From a checkpoint of a small transformer trained on Wikipedia.
Size: 12 layers, 3 heads of 32, MLP 384 GeGLU.
Each number is 128 + 32 x the weight over its row's rms, rounded and kept within 0 to 255. Layers, rows and columns count from 0. Numbers have three digits each. The size before them is the row's rms in percent of the matrix's.

# layer 3 MLP up, 384x96, rms 0.418, rows 334-383, columns 0-31
090:103094116121123128159145086062144113095157135115076137125200118102179095136155097133119218176115
110:137168069110129116086091100148087088121112179082131205118088132178114036142142129174140131116162
100:102159141146142206160117126116091153149102172105126089143149113135138175116086111137211088128163
093:127144179149135168131170164117106121130118101067147153090112186088134167152128149133094122109157
113:168058120061174100110145160132120082185156158056116191189143110079141166108108102127111149137139
098:119123183123143184059113126140097193159078127136157138051154173090153130155140092159165138172127
087:149144157138118137089117167108153144104072130124180146107145087129153138166138128103120117157160
093:124138179133143158076175172092102086163147181115122173139082200171146195151119137092121140114081
113:077107111186131110098084171174160065101096112107129151110118131104127124141130124145145064145159
101:130105147133157101147093109105109083139102182089153142094148159134061102113075114144144120144159
086:127129120133135122190133088097064135119127145100069155106175067192158098095131139117179142115078
119:117138170139157120141095134100146159126128146079092100116127138158117066151127138156159146133184
089:166125190142109156131107069187097144089125083180143133172131153072117161151140113089117125163139
105:133075126088136146164110168058131123071068130098089083102107081180121169081166118103069177156171
089:113153128092082114132092099149070092099126099140170138082144084101161111150110121222118143115174
113:147145142185067134107094140120148129146094191187150086188096151098126154121168132138153150165211
083:159137126131141160118127135122143130125149149124139132130195149143174078158141139145031099124125
096:131156161116101136172131132183097172154138097144150092046151120075080159099121168139080143119162
099:101118089138113147136107116094079092139086143153099117126061073139144170132179126112181124139036
108:137100172164094133138143174113081120085073080092171109149107114133113185075100109109094139142109
095:179116152141140180116174152160130117059089165110167095131138148104111102101175104063163094166064
095:150173135102215124161120110121119137074122115110051158138127110119118128140142154180126208108109
115:179182131117141091153081108052154140140143127112089165121124143143107145125063113096109096123140
101:150090149144131118097111099153138113155170124152151163130124136159129088097110137089145131147138
077:069079142154129123166124151036112109151169056108096118088114172095129129149144160131144107156090
071:165085164167131151118108152110151169177161087128083141131102142113159127115086110161160143097082
070:194107151122137126089096113168140108137141146136174144068083137155120168143154159026134114121151
097:133083158089128107111060127099079148116109125138118122136109118145091212127147166144101185024104
110:160160118129132155115162113095110102162134061082117142097112147126171101132085096173091104085142
107:094156059150163118131106154146157103141118104175166087123112156145091076140164163140091124098193
114:134078093089196106094123154123128091134106087132130164148109093138115088090151127114117085143138
082:134118144107084156136172108137094120097140185114101154106179102111178159123134127134142117097103
099:149193142077181087053120086162120133165078159085140111055108091144091160198129168131130101132168
070:164112089132137113156172138160140140189160163186106097113150054154079157124115125136115124111114
108:135127122200179125117099144137120128187083141150137172103079180100088136182137194118107105126109
116:057135085101124182116078147127123122149149106181123129115130155125160109188127130173151161103119
108:105111088164147098107115078167118076204195100108113118084120161149113064157089133142104151180099
090:143177155120162095144091130144131169126125111136090118118137113206115136159124163100110117074133
108:167143133113168102159127098121151132110098081182071160165103132113080140151089200128130153094134
118:094133167094130085162118140173119125135145122062167096132135128162050119074072134104137085128175
104:129066110085098175120077164198117130154146180126070108073130100120138182165130131152128066117141
103:120139150110104152192143106121130152103123117150100126140091077131087180078065104130139145145111
090:130110146112099083123061089109126102145141117156092180142121124130170123151109097174083128129102
105:087095115157123085100094199205118121185086193116119074076158138097132168127140170107134098158180
109:158100134169139031125098118155157188144187128153111071116137169078168124190132144122124143130108
101:154140149116045167093105148136073134126214159109136132110112118112148213115123107125189116107122
106:151135077107078148123097122135106169081138141133144087096161122184138139136189192122101157137068
109:129121129154121186188186147126121117131079093176133098120135133081116133179085071130154090109140
116:057154105156129220080181193141169116110099114153123142110147122112104165092135082171130138127165
109:074103110141118149108164118141132117129113116069123167039098105106131122143065097117068096102118
# layer 3 MLP down (transposed), 384x96, rms 0.0984, rows 334-383, columns 0-31
088:144115116166160097075088120106130094100112154136055130105094180183074201093128124171095106068158
105:123109142183064176153115192150115112132139111114148154116127145104181176117155116134158142108113
103:123135167113116105097144136145132022127166079114111144131073126152160123110140154132121155090143
102:111058152114056116192128103143096131116124136139079127153126110108184146160150086126153103106150
105:107209091188141096154105115091119149083134124152148107137136101173098096140139162170127131159126
088:142108156141127118140106123055152078096122131134146104162137058135188120103149166113170120102105
098:089091140120157120132142097110099167119160122117078106085149166075121119128153078125104141107092
096:182106079135151114082095106126119146107120145185124157164154076170139147123106151133085124155121
108:164100080080131152146135118101121175158190151143144126134137123165096085052136106099097133079080
098:124136067068129135129164123114144205139180134128126098155185106116105128133120089099156152118136
097:117123071121146176083131154190128141117122120139164070119115158134149153123157140100145126104127
104:140144112118085173114103130122115068146159116163144141150112131106144103111103105115164092111118
094:094141171156092133232169131163139170129114122043179131102175108092145153112131148148157097092093
101:085110125160115098111147115145113168171163146094071147189115127075144148157147119150162097103114
087:091119186167140090170107129171153143144155219055103084106104155048100079151161110126147151143101
107:077134147117124104140103117113123115072115102081116226092118130126127125091112166120080144093084
093:149111151174156099139089131158087140157104087170143047190136131112150147141121135147171170098143
088:149128139162126149133132129148115103140161123142112105136158177176154162138151133076120122152160
097:149101136106126123128145156170130181095163109127129157132186191101138165127085116174055151024198
098:115140122101172134119154102142140106126185156160064112126147149152153069181161145157177145121134
097:112130114167175104159142111123105158152197034138103175151144137189161137161079093186074178099150
098:106052130180162116106067154152089067085116143128141119115080118142192106137166106065148105195150
099:106076054117112139147098175172134115131146126117169104172158134119168128127151127135141163072144
116:165172189122161150169127135103106141064108143128122141163136140083139150088121127159118172114121
100:191133126079132120147107153190184164142095166132159134091191127191117139154144087135089146150104
075:183084145094089152147141094117099113134120141150139106161083124123058119115145135121094084131126
070:094166076097131164180177146107128152104078093116168116144172107136129102146113161135145133155085
103:132117058132093158115164167140190130122124166125136144137161150120137089100138119117140121148146
109:169103164137176101146068113157165130084105181168126135194119131117109152045105107088126141194114
111:154124132093094161079175063138122169163125105092162122096145067137166190157118118090107143168080
104:087122133141116126099121105095107139127109200154113129115128181175159123188148123179168169076098
097:144154111186119135124109098126175115097136175180075084155139152152073127195146153106091181093133
095:168093102142075120177107202111158070079145131171110194159090168133139063082135121156109111124100
073:102138132095143107126136138198119071150122108153132125189106201097110108105151131100135176091161
095:091132116112055126146117145111106131067162146124107092130144084170152094082116089142135188142142
119:114147089166133068127120078166109142082101160097143106139141124152110142074161107132095141174104
105:179095109069104164178136170097100145067096099114097123127155081114105177072146106090157125108129
095:085091054072142136177109125064119147078087134073152144173129116128099113118132135104136083140113
100:153185135155129105101142143128106108145163138074201172137165149177144142141142121123131113143150
112:148135169154134119138135136172137200143169139152125094150115103097196145157172102150121140149102
101:134160115111136121090154097145143145131172056151156154122081146119043156140151132085113197113133
102:097119096167136113081125086159075103168162128118099107166104141096119123177132128163100073130171
091:176086072147128142095126104169124178092091129102106108138103204186167167129137125065151114116143
102:097164206151123162137160082108160115117193107127165131139131117186161057115183106154114142105101
103:101142066123162157167136112134124034134110150119137152174134113160079119113086093166095089136095
101:158075125120215101109124091131163171150103053151167153164190153141124125113165155066095122187089
097:095175143160126100163172118149154082172103095089093151144084142065122189142085095139099102091171
100:116161149114165111151163121148115103160159136100138140163135110173187135099124204145098067131102
107:183080126124152062163089080114096088163139141098117167105112116112130126173105139150113166153102
112:130112081118122075113069185092157117069153120133083158189160169196123110095136177125166137114133
# layer 3 MLP gate, 384x96, rms 0.409, rows 335-383, columns 0-31
109:110117101111156109146083118096126148133159162163138117163179160107133153144091137063197151154170
103:135123062133169117189068114132063132072136118170169116153058111155112096186155104128138149115119
098:134115112151106122111117125120174094140112070131165083180069123099047147099106160129078173140127
112:144126177156082185087122122091127141081101123169146070100191154120162084066082182136203174076094
097:100142137129085162084120126148151121146117072065153156187095155119103123137064151106172186143175
098:162152114108091114081133170095145142115083126104180130110102095155136134126118119098134171179159
099:207116136142137135130121171149145140134160111143133119168167149107170174059097189175130138130123
107:080111136088184117174144134170116204123129128109108108105160091151092114064137122125110128149104
107:148054115141135108132136143155103121136113115111133160088068161120143199136184131142106188139147
098:114124136093155108158107084142065162141101138123102108152124117141106163124095102129064163135119
106:078124184128121117127148086117115095129132142173144066100169122078149134120107118174107159153172
093:150134100134151142106214177050127056159163137093061085132109101143133095128109111152176121146130
098:079107108086168114128099143127148077093067160111095095156165131140135075117113124140118119105128
090:117097168079100152081079207107060144098179168148112119145161107127118175092124173121116158137166
120:101066132089145130149130141106121124057143085097157163109087149172138100130119100131097142151076
098:138083167117124115128096114137082153130115105141150074135063100101115164104145133097203147124117
099:100133153130121102194137089132088125102145179113143094068106114079121125136102096149121151122141
099:088204140132043130114146092128110086134116165122143189143107166101124088087097177106154097189104
098:120120130075159158047126104210138145077122149111079131118165185073161109158150110187115091150165
091:142127119107126199090119091144175140121109170180126052116147097124156124107169146061175123151120
095:153040153155109131159110120186102119143129143098156079154172154079157142151174090163146117124132
095:188057162096103160126145175113155130138104046117128149121119127107129191144116149151107150154086
104:159169085081159141142146101069124143088131151115128132156138166151154140151141151188144128159105
101:038098138145131143157138136069100111133116042135114111110058111090150122155127172093161153134096
073:140122112114111138093063184164134147220137140114125123169094109181132091166121113106136132110161
069:135097140146108116127087149127112112150169092148140066109113119138110203124145108076142124114164
113:102140200108155116144060108123074144084121131115102124126101104140154161133119152155125152060136
111:038150130128129149135127134155131121157092114094120094099131092102099138141170143088089142134132
114:156170125113109170097093151165106172127116129144139176137095174122113115139110074142149144112155
106:134109144130122124112117136141170123165163091103142156145133126098081132111155101170171080147126
097:183115100111064160153108113124198117125123141156078121118131104146062107128086137111131179130147
101:153193147131134087116164067125097161156072141146130056145106095086093150153111108161123118143161
075:107187077114099139133156147215188145163125116103120163119144082122121078145088143115096142126094
100:153093155116146128146143112135128164119132162132108094113162084192068147183116126082151101082154
125:137155175170131094139164088171130139155076126091128111184112065157095141076153135142109123146133
112:113141159147150044107116142177175061187094152123127126111126160150177166161085078136111116149115
093:144158170206145153118079181170171141105130125123106099102131186129126149076117127153164107090120
102:158141153123193121128110138140083162123134080079132136084096130063210128101154133158151110114076
112:120130144086166112136119156146113167003133163099134095068169144114199134150151095088154102094086
110:164065121120094080211132090160110114115148119126116179182115116169165160149130103155156154156121
110:159116131098116146205121162180180064105124145120110074119169078093150169162131119084141108158129
090:135154082132066149116175123136085120112076128091123118149099145130148130158144132113112077148112
100:100129157152155055155157168156117180137095150170105080122159094105144205146101144111152073132184
115:153097156113145140176159161173140060145094071146173166176087100130084150102112128114120108133152
095:135033141107154070086132108133096109094173053119173155105114126161130121144112102136140171101107
102:131210104142168164095122129114151162133102190117060182090146108142154121142138102144103099151161
107:192150126085143104066148099094101055109149111092105103138029101138147117127165126168111162127132
105:077085148119130110102150167098086121110103083147131079180137131098100094081131098119067116145171
117:133148056127119159085146092163155079098130092116066163112128140159127147137087086099141127101086